config = dict(
    n_layer=8,
    d_model=384,
    d_mlp=1536,
    vocab_size=3053,
    positions='rope',
    rope_base=10000.0,
    parallel_block=False,
    init='trunc',
    decay_fraction=0.897,
    decay_shape='linear',
    batch_tokens=[131072, 262144, 524288],
)
Each number is 500 + 25 x the weight over the matrix's rms, rounded and kept within 0 to 999. Layers, rows and columns count from 0. Numbers have three digits each.

# up: layer 4 MLP up, 1536x384, rms 0.267, rows 449-568, columns 96-127
# down: layer 4 MLP down (transposed), 1536x384, rms 0.253, rows 449-568, columns 96-127
# gate: layer 4 MLP gate, 1536x384, rms 0.257, rows 450-569, columns 96-127
up449:475505498485530455508455505469522506472536504509502520473489500496485493501531486498487548533538
down449:498519475520539488454440506504503538506485495504537496458494517485504502494507498492447486477494
gate450:537470514500525512519514507532517473504482473553506473501494467533500527507520508510515510546490
up450:510574491480531517552504485439550481528516496493500503503490510508492517503502492501506469526476
down450:483497462521556516533478470514486479560512507554495502496458481440505509465516486499543528543546
gate451:502511476517535494511498522483565482502502471480505540500569517499504505503518494488520528494496
up451:521539441532494477507504477487542450469487475493547517496531491494531501531530512502545485533531
down451:551496504465476495486483539515521499467497480505497502532484486482517531523491500529542489545512
gate452:512483504470486527510469511548471508497545519522449522536500528456532492510479495449508464524478
up452:492500490503522507498476520504473494520536499508548501503487471520455502438429510507521529500469
down452:500544525499456511509516499512515516505505498519484478518524500509488497497513470542502536533491
gate453:514484532545489479502509453482493522500443529519478524469455523490489510496548501451524515484474
up453:449503472476472492512507516510521469509535482500476470527485543509514480537498506503494497509488
down453:529556517526526492509518476510499473488472522516465539472454532482487510507513488488528511486487
gate454:470504502491543491497525498521509508491502480509508483515521452495503486504480514520525501525553
up454:534529492497530489503509512501530549458480444478523497488501513464494482495467548477486513505510
down454:513494505504509533482494484533507486515484503488487493499530503476473523540475553508518501484490
gate455:494504523482459449467515501445479501524509500505528484505521490532462456522502513508518522491531
up455:518508531498520552544517528549539478534472526502487510470482447487537466467469468486455486477493
down455:464537545519561499487518519462481519537520528519483564487494482478471523461495533466549456474504
gate456:549479504509519517512471509493496467516512514564506468504503497500497454492514515484493482553525
up456:501522468504512473498491491427512495522503429514534474499493526513517441537466522470505466470465
down456:508532499492483440501540496480461518503513468513545506529554516500517473503516503549472465503495
gate457:493487475462506484458475522498513492493520509542524488478549551516488548518489487495530512482509
up457:506506510513521490486496520508510469493483517473513463538484484484508483495496521526499475515470
down457:485517533533499481481483479481507454487511454514464492449528517471520498501507518508547523489464
gate458:506501496508533499524487493507529544475531495480495511521492486506489475462531526484451537501495
up458:444556448471540525504506494465479490481506534502489510502511491518530496481497522495544484523551
down458:517480444501486522466469487450464455504505513471500495476526507520521480496497545474488496533557
gate459:521481503479551486503510494527506488469514476509480481477500504499489535508513537527526514462504
up459:545462520524516528470483519521528511507501495527540500504508458464477488508497528495487502476534
down459:489475491506500493492498475492505509470503464558503502467486465466517498457483521533494505469539
gate460:461499511522530475491511482495517510508439494507489487511504525484494520522496507497555484463482
up460:531455501517516479499512458487505481508440515501452497505485505521519507486558487490525506475520
down460:467510478485485484501526502545509485494470496508499529485477512545479494523474485489512502512511
gate461:499509471514500527500506493549535492520487452507512469495527540518519490518512494565482486526548
up461:532480488516512468521509514533520522489497522470481500471456462479507522474501444507482470545474
down461:457481484473528509477495511492514501474514505477506522497492531518501512487510462479510481499562
gate462:490495539521518503504487514520492507511520503538525504531536521517503485475527485483478494500511
up462:534510497485505535493540535518480503483528467520506479501502508469485508515497489484462487497491
down462:493514500499516510520436463467506502533481506500507552486559476479524482502556519505492505507509
gate463:499492475491502468497546469499465521467449450500512499523492494507478453522483475505527511545501
up463:453474495537512457473490543494481555485457478527496529516478526543524509539498532509537472525470
down463:461497516487469498507481510480524510551496525491573454511504449502506474513534515524528476474484
gate464:499495493466506493497501482516495499598478512521515572495528465519509474514522523483476525504496
up464:461461482501416515503505474500513447477516508547489464514528478499517521483506516535537461498486
down464:480478507489496457467480500441478487479511492424480480500474522477491513501519470524489481463539
gate465:498494563452508511463486473492488521531460485531500420493547471529457548470510501467531499483517
up465:457494492420526509472552514475503542496500521514496495491491516486525539504513479476542502486509
down465:506512484516462486490490513507464470490505480474509555493505490488483508497514518521498509458535
gate466:478539507451539473487499493494465481524530488558497517504489463525500527485453516498498513501535
up466:487452534509487516496500530540494507528508504523476507527545477532533499462475518502525517500519
down466:493488526553471489479524484510497492514495490494483485415535527498488459430535500482497514472503
gate467:495513537484509513496508433559492491495538483464483538484487537494502495493476484508537516529504
up467:526524485487515496525481512482536500564538501498481507467503497498451484474475515548494504452472
down467:466479448468484490519490493428494473503535525476520511470493509545488544544489473482505490465537
gate468:497489536451481504529490489461520492495497519464512515494507490491476435490491502504480489512523
up468:500499493515460499481458516517473500514515531503482518554547487505499484522480493505531468516502
down468:448486460485523505513436496484536528471485502528447487515490531547498510509486470468545488440494
gate469:463472475478528541467493489491544517507516500514484521537461507485520516475511489457525474510468
up469:518516461476500523557445480453490405492504498486472475435482529483546569534504548457464483551492
down469:530523496535497517510450467462490447484518538507510479433467553491526505524511529512488543476498
gate470:504532497527528508483509497547520508524547485507511500511571470522538517468535527512523482498515
up470:504512469439501521458546525483491570513515507518492533479487536443497502506474540490520553480512
down470:494492518526485491555539500496513465546497561465461484501522487503573529492527485525552483494496
gate471:475506490489525522510533499496507510517482512513524517542530481472498507509488494448524512491502
up471:458465494503505516505515498518476525467482469502492500494504468510516519500539523451489509494473
down471:520509495498459538515464490494509532512525480507569541507502505452463515520490538483461481500488
gate472:461469493490565478518497506499502526504484475522485535467490490485512495520422531489466486496449
up472:488537451534481481501495551527484476554516519490486477525462518530483512502516460511540485469500
down472:533507519480493514513499479528520486560483528523495483544500542479451485521471485523536502516481
gate473:495543470505450469520489509500499489478486512475492491550532500504498510503479522492506541495510
up473:514499473508483485470525472547509514481536467507524499465512511485514440543508530482464522498525
down473:485446529498493459552500537475493488513509499504508480477492492501473491502499460486512497515477
gate474:455452479527494496537512507518518475479483496510521504499540471448566522527519479450531497502512
up474:508520506484484508459468515517502535459519493491471440450497544528507454488484537494513500515483
down474:506539499497547514489467487504492499514489517509490509511504489475512482509513477463449508487488
gate475:520533545529539511524470479500497468541501494487477465487503489527478483515525492502507469471468
up475:508508471440495529519515522506484527529515552486493508531527504519494521547500507489572500494491
down475:521480512518494464540540468494490494482542505460521468506503443494521466482490492536490499492487
gate476:545479505446511538481486493505476522464505505471440508477515497500509522493482520451480522488532
up476:545498470505488541568502488522480533534481490512494489517526490469450530460492504516464544510538
down476:464490510549478473548468600499501490491473506501479492482480506513512477529476481481482504523473
gate477:533511455515489514496474459453495507521513524480537525544472479485496454521477523523505472485505
up477:486528502521471503537499520535503515501475549496496525528481522521521481520483463521455476460505
down477:468498495492563527499525577498468498505492527491485495488524496519464450540474523480502425486494
gate478:491488471504478501534500485451486522494461483504505465426479483474485459499486526478480524559501
up478:521484498521546462485554497471511553477492496517535480469483494511477499484460501499505506521494
down478:522552522464498485515524523482538482492483482501519482491473506497485491497523520483513485465492
gate479:529524523533503480483438486513447486507491489480529469463517497536513506506475472530519479495455
up479:527481501504461460516474533507493521508507455489547537519514556463513486487459524513486500488485
down479:505512504511497487509503546483475569479527491501502503545466492520476531544504542474526459491484
gate480:537475483488491499516477542522475487493474499430525495538493495531513530487503495535540476529516
up480:446525497555520454519493503497495497479495490481511519532501453487483488487502521497501490521459
down480:514491505548474467508520512450523503499503486463506550533535502486495521515536515491537531521506
gate481:515489539518503489457522503490527513505468519443569502481487534425505491504485514547508506504473
up481:433456514524470495521536518503464467520505504530485468492536483511545518521476447517506447530474
down481:510501518549496452479498475529506500476456492501515515502479509477484508496493502506543418488488
gate482:504495514517511504468489465512489484481514500525522469522503498498558531504538529505519539492471
up482:515552473487533481488529505485524493489546477497493511486526458462503488504483511460489509503552
down482:475465476516507507481431484505524523486515459483530476491463457462539523511515512471515472519459
gate483:551494506532503514484498503531493497508511532482514554508533480504493435488536496505512504494500
up483:532506524539495518523486528511494468535468494514454472476521488505533511496523507491496491481509
down483:500510460465551519502469462540498501455470526491516474520456518522506481480511489502490475454477
gate484:499525492508425482549476512522502498530547502460490515521499485514462523527475456483445540534504
up484:429536535474468539539543535492505463483495497448474512520519514507495499558501490503477503522526
down484:499538477504543507498531479488484544488447516475533489487518488489533508494500486509523506523513
gate485:494523502508439525505524515505493486503476462520530527510529520514520485499516499480465475498528
up485:480512462530467486500508502513521504521512493485492555493459510520469460511527497494534461491499
down485:541526519488520516532498499483498481497509461500503473472512496488478526485488507500488492472498
gate486:492438493519542477505493513539539537506496523444510480508513444487530474521488531487510508509468
up486:504497518530484474450521509523508498479507535516467529478562538497440496512510487498500528491532
down486:489499563511528506533499492488481504473518516469517522515511511452478530493498518486470485506445
gate487:499551463484489496495542479533469497499505528542496479481490504468501488503526508477493474488508
up487:555498537526468491467495504498484540455485512480491470497531469443470514508494523533513490488467
down487:525481492465476489483554537516468490501484506504468507522508488506475457508521474496518464529444
gate488:487480521500516456471505493495539480525473476502479517482508485552511480518502471484458505563470
up488:499536500470525504545537505512482506523524488486501528484472481468479463531481539553503546459474
down488:495506498471503513480496539511516520491512479518546506489513504502460497536541533496473466520520
gate489:496504513465474475506489508526491503483457510482525529468551494528510464536488501471465491502524
up489:501499513489536521538484498481512480536491507517522531533468520463539527512513465514533531501519
down489:500482534526485480524481498493521495450496507493523472504520450561516512513454546514509549498526
gate490:454474454505480474558493492482558491457475491524512507475521527467521464508478504529484485532486
up490:519525501487416531549494509515485526529513511525448452505478479489508481524487505470518510525462
down490:502471520514509469495513501534495458502491527523491550498491507487513487443485517538516499517511
gate491:528529488489537511507468454505511439492520519450523501502518476502543506488489516506445473466530
up491:561470484530495519468521498524481488532466523492474495505487477519513482500515485471473442454495
down491:534534526500508444483490547467501487512515478475492477510483478466573530502521534503433447530498
gate492:498504480469499461498473475512475476489490488478534489510506497488475527482502472506478512479475
up492:504484471500478521486474453494486496522520490484510523563488476484515492513514501513498517516451
down492:489516510528504521463490486498546499518491516475515472518517517478514538491511484521494526486547
gate493:515514488540488494468533502540522526495494477486544428470493494524471488492509439523543514486524
up493:462447499519493481476503478473540517484484509498508492495497488515450489454457487466458501489549
down493:500506522560478512482450540492507566525509511480536479529523486513482492504489519463446486510515
gate494:522519491475510504494469522486516485509520480501513463501491549436536515464500496502505492500475
up494:524503516495506471472460514481509496481526507496458529485502496564529536517536504504498458456438
down494:469474460510516481494528477507512475537515467512480507491537502506539525530520509466492501512545
gate495:490480476491446533476507533465491507520470497485491451506516443468457501500493496493554522507484
up495:479476479473501497493474494515550510509480514504510531468500487455477459540524489533455528517499
down495:456508518543507475487494525526542504487480542493513484483497510496514549493550523511477485501486
gate496:519498456467524521471469484499491476485465492513514513494513513475544491474476513565476495437490
up496:471466511558508501504503539470478461476478519456503443519528515488510490474483474494473512513489
down496:508490484503466484517500500496497515545499513481474496500473502520472490473493535477487564481526
gate497:480470512497475572476483533492496486498504526501474501558477514507511517528472480502520487455502
up497:517486515513461460503534518474531514517473475514505520499476495472482484486491541487511496551513
down497:495514445445516525506488500501490520502528498548504525523523497482489491519511510486510487487500
gate498:558527512501512489522495518502500485520491464497487457506539513485479496476476463521530483492489
up498:502514486470502505480475476485459509503505539530500558495503486511521553482520494501496485494496
down498:518493501462501528497490545489494475513425527523496493453518479492524509514472489506440485490522
gate499:483469495543507476526524518520553503511491498487521504503546486481502508501483456524478517566535
up499:518507505477550514466525495526492513479473471472502478495508487487465519537487486498488458489505
down499:541484489468505528493525482497503486493501502490480507474477529522503535473501519491497526447520
gate500:512516509508506467489504504505529528530520526520468544488537449507504520491476487496470536468496
up500:505481477500467512458483496452502503519475536517471470478529553509556525487526457503495477522499
down500:493460447530525514520514482508512480510454496489502480530510503472448505486501514498518497502493
gate501:486518488519498507446478509549505554528481512532536522490509508503469534494544513503502471499487
up501:551493490453493521531516487474509502501508503505477508561460524504513484499475516498475495471457
down501:497549519498475496527476453463485496483486512479526535494511519531522513494498504478453526488459
gate502:504459471509505501502499520509488502502500444499532532503488495498506544480495459501485521501514
up502:550478515516496462555506476530480471503535528512480507467474540475506523467471478521541502522537
down502:523548484487499546452507507506518514529465467513483492467490495488516511509520481514473514492548
gate503:509509489443519504521483496507500502504485439465484491467533520507456511497456509514512480527552
up503:475469493483522429525482471504501500499521503447534527501472484524482518473516487500458503512487
down503:486510496464471523482527475527502508490488480518478466508499503506531499465515478468519523463497
gate504:518522513488523452487505515473506490490488468519528476501496470488482474534487467498497454493517
up504:519525538523545463487490523529465460487490529476532505499527483512482494522494498517496472520528
down504:493501466540517490502449471528490500492503532532502490510485496476492499440512467475511418463499
gate505:495526497531523507479511468489487512532450543536473503515500502432491530471465516445509523516561
up505:513546513498466484509498523516497529466494495511477489486512512494523525474526467483520458510496
down505:467499453491509480478456426489463466508513474517486485428510503515477527541530471504524516564530
gate506:446522519495465500519512500550527501461489517513446456486535447497441487483517467489530489558505
up506:519479475472519508462542477518503506527501491496525521509473564479483479484472546472491506477521
down506:511528461513521485469526493521487509526490439471525502506493483471491494506508496549503481506535
gate507:482494518490505507493484530519494507515492518476473498445465522451510526532469507521499547479508
up507:524524450494483463513495506480457470480490523503490480547452462487554501559462485507491493497539
down507:490512502517505472522513476501551491517486516489558531529494501500461519464507508479481501501458
gate508:540484513503529519495503509528485512486509466471466511513493516470525494521505511507442482495480
up508:519475546541499490516527459523506528537525517504505500486528517470561505468500547463476526480490
down508:493466491491524489527495540525541514531468522453487490477532511517514441489474491581497475480507
gate509:471484489544460478494484487516477491467501539494507509500523497486520481523523511509520522510484
up509:505551467513462514457513559495513500486513514484556475525498521505489525537480518523488503516512
down509:488503468471523490513539501476495532476500560511497526485502495512467506482482481498472510466515
gate510:528527535468504516476452497504480468475501521531539538510469487537482525468460496476492446507489
up510:537530541499507496456448490508466484477482506497539534479488471532507521481519502471477496493567
down510:490510512492546526533507498491491478544521513514505534512485475470457482519469531499539493472493
gate511:472473504537533527468467545523505544513477489490511500497510516492507482489515477464460515505492
up511:509511514550517522508480509500454464523530467457510568459514506523473506461494516463482519528480
down511:529498485539483535457495521522510486495553511480487488491487483494492494524483499496470436485459
gate512:486523452514463526490513478528501521512535546488492454520509503476520486485485513478499512493502
up512:506471476506466466473455471505512510469453487458458522472476547519490490493501519503512482498436
down512:485510498522494529502529526526479492529547493493519538476516503549446502532505468502474520506528
gate513:516499494429486526537469513458497474481481547504540477495528479508521510490501490556492472518506
up513:491524502458519492500478436474500491510523488500505483515523512487491502508482447468508467504481
down513:487497519463496502504516481498530502464525457505548469467476517490489505482480483497490485501479
gate514:520484564517511469514528504486501526479463522475462494483483499483506494478525482500452499457510
up514:513519474488501508496492517530501488520510509517497504502523464447531501494516499486497475497530
down514:483485505496498513476482503508493541504464485486521491434519542507516493491511493551534498493492
gate515:484473521496517499492471484516508485542516495470512538481519483518507523476493495500478532477493
up515:486495504530550450468510507552472482486515539546485497482508478499511493504484461515458494516476
down515:534472459434513456497525537510467508512501492469485495500496490486509508497500465517528553491531
gate516:501489488484480494508491488473492499575509474506491491519545478501449490551501497507520481482465
up516:519503495482496504543520468511481495485485451474487485531495525478519498505475465491489486516488
down516:471478487524501474473485501522431502509529508503541490492466498505488524508531504466503533511514
gate517:513519506459483462489499469533481485505550549460514466490491499509521461563464494444469464461491
up517:542527496491512484525513512552526535487473542488541489510547507500455529482453488529502499485500
down517:490483499525496486489534488519467508532499497483467463443495496499515530481485487489491511532516
gate518:469524534489499501500485491522495484526515468533495498497522514448475473458522532485485519500490
up518:547467502496509469495494516496464516516542495548501535484521510506474533526524472523530475492497
down518:503494495472506543481543497474491487494491524495513485458532460536499485518480470480463496532495
gate519:491483515489494496444476500494483467513532483451506512419499465496517492507480459503487521490478
up519:474475463524478509493497466509506472519511469535521490527493503511488500521514531544489484496491
down519:496521515490539485497487510517469469488501514530470537550498495496484512498488477484496485507479
gate520:527489525458508499500475501479497503495516474508524505445563562556487536484543565482513554445520
up520:512510507490535553486508485519591490487490481486542446475511489513525458574484497502500508491478
down520:435508493464451524516473509488520490487490502488505484439479501517495503536502480485461514483517
gate521:555489497507483468553496499524554487489490475493535489498470452456497485541538520509524500421467
up521:508504500446492501438482484470437468478547543549455537531498554525489502478491498566487573504498
down521:538489484512514506507491472509476527515503502572510488526474529507506489498503522500497528485535
gate522:493501528463511467479496500484472492486477481492510469517500475526512494501536501491493551497502
up522:519480534469533499479482480472468505517429452541494504491484531493509513498495519487485545538493
down522:482506514477523474474521531474477552566472564477507514517507455544460505517458473452478485463526
gate523:518511535523552458510530490540503454463487464482514495464484506522521475477504527541441526497558
up523:503489476534503523542506475452501500534511493498436510506474457550485532459502510506496514488497
down523:516523508485524483520518533514512490547532533527476537503519492489483465514488502502472473495517
gate524:558487545475515512495519512502494516514467507491551475490482469469432491530479492447482505525503
up524:455497487506528467479502506510524489526488519526416541491506514560527477529482540523531510467528
down524:490541473486473489455494480489502512543522522546506523573521500508491483513523538465524529529484
gate525:500510528451503483503494501510462478488503510483448481493506529502483486515495514502461488471494
up525:472497464481477522513475487484490472495511472456545419477503516486512518448508465541527477503450
down525:499510498524468473454488474526479509474498516498491492492497531482525539514457482515486540548530
gate526:521492506512506511463466495509490505498474472527523523475513483438515491489533491508458501561521
up526:517460459507496506520491474517485519505529503475489517483481486520513537552490492508461570470549
down526:474476473548513527480552506479487478530499465527530528515426501486488518472476516504457483488498
gate527:503502524478501560542466474531536483489470497502464512465536500486498498496502538514489446483535
up527:519555493511523461525464476518494534517499493491473509504510505496489522492504505458499486464473
down527:525486501491504489497454484504534544461515507479506522522510441520501545450445541545509529500521
gate528:485491518535529485543501507489519469509505474509530504531464488511495469503504462520526485511501
up528:542520527493513495528506502478524502489513447491488430496478491500463476500506485505486469465491
down528:472489480465504501524510501507505492479493493500531537482497473483473523502487466549523488499500
gate529:459523514467484470500493493509508507535475528500484505519509517505462470499473455517520551499501
up529:523452511494489484475479468507508509505490520472517473505474487479495483547461517475486509504489
down529:511477473497470504482532518481482488504465503470490489503496506518492483536492486533450484496491
gate530:469487521506515535488457517498514517509471546501508455473512501513482475470487512477485498505522
up530:480532453535517513532478511481498502527485490498532489483497511484458491481531504481470500458488
down530:468489497519493542516505518493514509472492482519543478532532483507488511497487468540489528508480
gate531:542529473496515490533519511472492500501493531551553444461516477494516521502523538476522491517479
up531:467539505483479542452480520498511458504533478442490484508501542493462461484538478522506543487481
down531:511521481487511538488490501475525498472525487519457539486529470482502523527469492495461485539517
gate532:438538481506502454527469478472524499492506474524515483527524519501504475486536547510497467488479
up532:487491535518482477498477484525500466545518517496487492513507452499491487467514490514499535501524
down532:452496523475487487496445458512523442478509516479499510468506452483491487486501523479543518467497
gate533:527486479472487490541564522486473510545499489478446479473545546501446488527475463507479514510528
up533:517474548491518488500488481483465491480495520458495494486535530491477516588500501544504477472534
down533:520485532530470527491449511477522473475550479512479468434509499482476531507500494502510512496532
gate534:532436527505542502509519528488466496528480528545518522513492509538513471517509510515527536510497
up534:518522482462487539535523471521490527471499503467524523499475478488522479481509468482460481485493
down534:476499474525467516516513488469522493494475520502485511536492507505496478479531507527502518480539
gate535:498486530516484553475507480496468491482469511534473467469525488445484510479496512519502482459508
up535:483524438493453500518522501452486518543504511518511512493465471510502574483472511528504475496505
down535:544497521500507493476546537513471511504447501482542502490520463518534525446513476503511485470480
gate536:505505538530502487538531508499496484493515501540516495497503525515493510483529505461498497486510
up536:485501519481498479456491529496534470530469529478531498475488492491543506489499452506478477522469
down536:542497536499464530497480499472517499499466520498506539469504498482543511528504498515519478491486
gate537:503513508519537494512525548475524476510484503506493480501529482497492483494512479489470481505507
up537:455560499494490473449487505497535473501496507490530525473527509522525521458550516527528521492482
down537:529506505524471528461487472503509483475520483489507455493481495514520473528434500478531553532501
gate538:478511497485513480482520521499503460478549500492491512540520448521478506495502501505518465496494
up538:466540462533495497519477504516537507512471472486547483504462468558513491483497498520524486473482
down538:553502502497481535519513473494513486491475498545482475499460491493528521515505487516510470488433
gate539:495495490484524436457497488539511478475475503502490485514509527467466533501504496518503508501486
up539:486518551542513482502481517508513544491497525538491470529501541525510533483520508526503484476474
down539:514509479490569446479532482511555493494490543479535513482506487502504521500516469502501521498467
gate540:545520492477463502523552508487497502478496529527477563501522509519472496493505525489495491464522
up540:464520478519511533490493466507525451515496522471524510507514488495508513506505517494511468503502
down540:487518532486475450516523508515470494481518519487524509492531534512550530495502447482494490488461
gate541:496494481486492459517513520509512503522566517487508479513498511458515465505523545511484543526478
up541:522463485516493523527485505475501517519507509550475532548477485519504480490506516472488537529523
down541:493496489540518486490501486482521541545478489490514497475514511526493519502519510519557507500526
gate542:510451507512467511535498461476522502474552506519470481481498514492483482482514521548516491502536
up542:494505473488508527515500489526504504512513506519517499527484537484531461461526460513480464530509
down542:508544465483509555475476487513497463536544482506491521468462528504487497498483517484492484485520
gate543:485522481486480498482445516481521520472478511487532472480489514455516501502494525509540503467507
up543:504482490537506495493470471523494470548471583499478482512472502483536529477489494511439492519483
down543:499506496482521496495507498511493512506455512514468496434531509490473481524462479458498501473527
gate544:477509522528475486482459531490527552501465470541537521507475506520495474489523505527532522507507
up544:526518500487551504539478510513449515433519473503501505481515506475486517460525513509510487495550
down544:511530528493468481466501512521466551509471491530490517550495496467553531487501501524474519531522
gate545:483489492512513444528561544471513480495543528496447504461512435502491515502465463482533510522527
up545:514513482487535526477487465491532542504491479477532480475454471510492497486522507501485499502462
down545:478516516490498513486456495506513501450459524471490510490507502489480502492517498506527478514549
gate546:419493502484526504493541497469514512504466491484514514475469509536466499504461510544550451514483
up546:500506452477533518456427503485508508494491541472517530500480497475506465526497464487527494535526
down546:480436505532492482525519501491519511452445506473528474515512501528480480502501525501504473496516
gate547:505443514496455483558473490535464514501502545469505495477483516479521491488523517490493515532498
up547:481480488493494524493452514514491463529508445526467516501528473477401493482533555506471530525467
down547:472475507490530520472455506515500501537517461494494537469487561517465514467506494507461504541505
gate548:535460540471530451484496477543480482557483471526487528447539514499521504485540514524490544512492
up548:467472527484495485488507476489518495483486465481494472519465475499472503489487525456477503561516
down548:513518491502500505509486512485497525471477529467527534523484548515503493515488557473491513470533
gate549:482512511587507496437507475483512493510513513507496497504540486439522476499440462505498501492494
up549:450507493449520534508518540509484539520443493486476484503487516452439503474492480507458462499484
down549:498537526471470462489532510542497504558513506522522484514496505435528483476498491464456503493490
gate550:491519489524502468508522527487557521514449467481471469536481497527498506524489505537515481506470
up550:493492486467480499497496506550486478485472551464550533478494521523513489530519501487518509557537
down550:468494556539474528497469477524503503542519529495514527474520489488485463496505475513505512520496
gate551:485475529527517570461513489538508530494480516483481506532507431502487524489503463513519507502520
up551:496507537500518523503473484497501511521502488513493470506482500530536532496537503506477522486467
down551:467480499520497498485508532528542524490506468465486469510499486500480494510469472525529486486502
gate552:529487500511456503507488494496442472523503480520526521463528512498496493516541483496502489509507
up552:444462493522471471491477493485509509462501481518511520524471521467420493539501474498541527520489
down552:536481542483552513530516446512527464481539522493501487493525500488482473537450507493500462494511
gate553:508499537531527486504498489496522483519502465509473511500506513490488521506548485463536531500484
up553:466502527476527547473501511465526495491467485470529503519491504500478558481537519494498480480511
down553:525477489475501481449503470522534488529497481476448489469502502529477505439501461512483487504504
gate554:528498465495496498480485484459470565551492512474522509539491474539505509489503511485479528529463
up554:502523507491492528490525528465470516519479536462527497553482464518495480484531498483494472497475
down554:522506527503529491484480526484490482456461474500499509515501504487514513469526542509471524470471
gate555:483485496470444525492497502549525476459509457507496473517480467521496478539497497520510464449460
up555:494549504479508495501508533526498471526490539489517505480531483463462527492459500498498518511495
down555:512500545467503496518523526494514518491499495534460484483462492501532488468509522512474510525512
gate556:465503517496485486516438484559480502484494490498470523466454485462481494494528519481493503508517
up556:475531507462479483486527516519506474557465518495475508466498498521506535516494477507471512542482
down556:540507482457488486500518498514508539510488503510509511516484523480470514502537483499478539506516
gate557:502558503459483504503516501500455513476501474551518502460509469425510509502476477490492479517525
up557:464485491507512449499480507468547508515510493474454472525508477536535470522520519453524526487518
down557:505506511507474455471508476479521508520503503484491502521499557536479484514533506497517509482499
gate558:546511484451489476480492502493485510531478510515510520491481459487531438442546501482525484450527
up558:510510509486533538453524520539501503478464567496513504508476522499522486474496511526506485507510
down558:481471482508522462492481513479535543480509477493490503508535490510519491509473490503527493496526
gate559:498511538512523519518505499529516491485491507535514507516541461461532490509477510470464460484491
up559:523501528521468500514504527481557497498506495520530504545529502506515497477506509537531503486540
down559:531472507520511480523475484498484558519479471472487508513500503480524470486507511506512516509548
gate560:529465501500522509469516495491520475565482496489507474549457507480518512528500504501521488481459
up560:514508467489522500453474492522505493457483530514503499473489512498517508527532519466457498521486
down560:501504518460510532500487513475495496464525537498487515488538532501476535551488479500475471558512
gate561:496536514507475487511508508501496443531507497516510512486509479505491494517528455520488535455515
up561:513493430455509505543492512449510535545534510487542510534510505514423515489507510491471527524525
down561:554493492508450471490522526489520493493477495489484521499491566474515454494460521471492505506444
gate562:507476472489500505504471497512503492484556524509499477496479479498481459435478511498530541501490
up562:479538528488539494564504506496491534503559505444484489531477495524447489537471533550479511538537
down562:501507506455504581505501484502470489521504511494499500520495465491468533538497485530481492512533
gate563:520541484497480508481471518471520458530452488536501531505474523504538481483490537476474486556471
up563:505502502487465540491527482494542493466486469511526508490483484473526485487464532465501465434492
down563:516533484499439513505522533506480509515508477462525515496498518540526510501505485459503543511512
gate564:531528493482485475477504514549521482519470529549498466491518485493475511490489529500507533487554
up564:479532549530499521519549519501430565488498538462479469525489500504467529496561472516524510501518
down564:476422522501578513469505515460476479479500512515526503543564457541492487558504488465482500514448
gate565:496480464493555507506512508467491520502503529522477500509547499513447483508515512456547495528513
up565:484495502506510486499460516494482559540506507537479506496492452510484485487505495468553492539482
down565:501540533507501507496516432522488490505523494514487455514494549542591502503527486522447457491472
gate566:496518489496504504501539477490499523538508521486507520552520487511528493522503544471536496488468
up566:554483472563506514469503470475503500494462497480477471542511527479479519536476516510501512492522
down566:497535516505469507508510471491491530517463500486510429509476532539495502487493518504492516540537
gate567:511518483497494512501505512498533518509488529434510469523492481504518456503483511514505489495475
up567:525532500464505497490464478509481478506500517494496488501494473515487449512458479472458506449507
down567:469531474469488504563515509437489549506468503507501547501506453453525472522480515512529431495523
gate568:505456511484496515513506452491521483548508546501502497450497515516438542471466473537491520473449
up568:482527466508526481542506453493516477459522474517494507478533512467539535548499478525473511523482
down568:496456496479466501481516523471550524468538486489513446482493514477450502507494514492510513487485
gate569:508503475510480520517533488485487471537462503538519487518473501472520517488466552540447497501525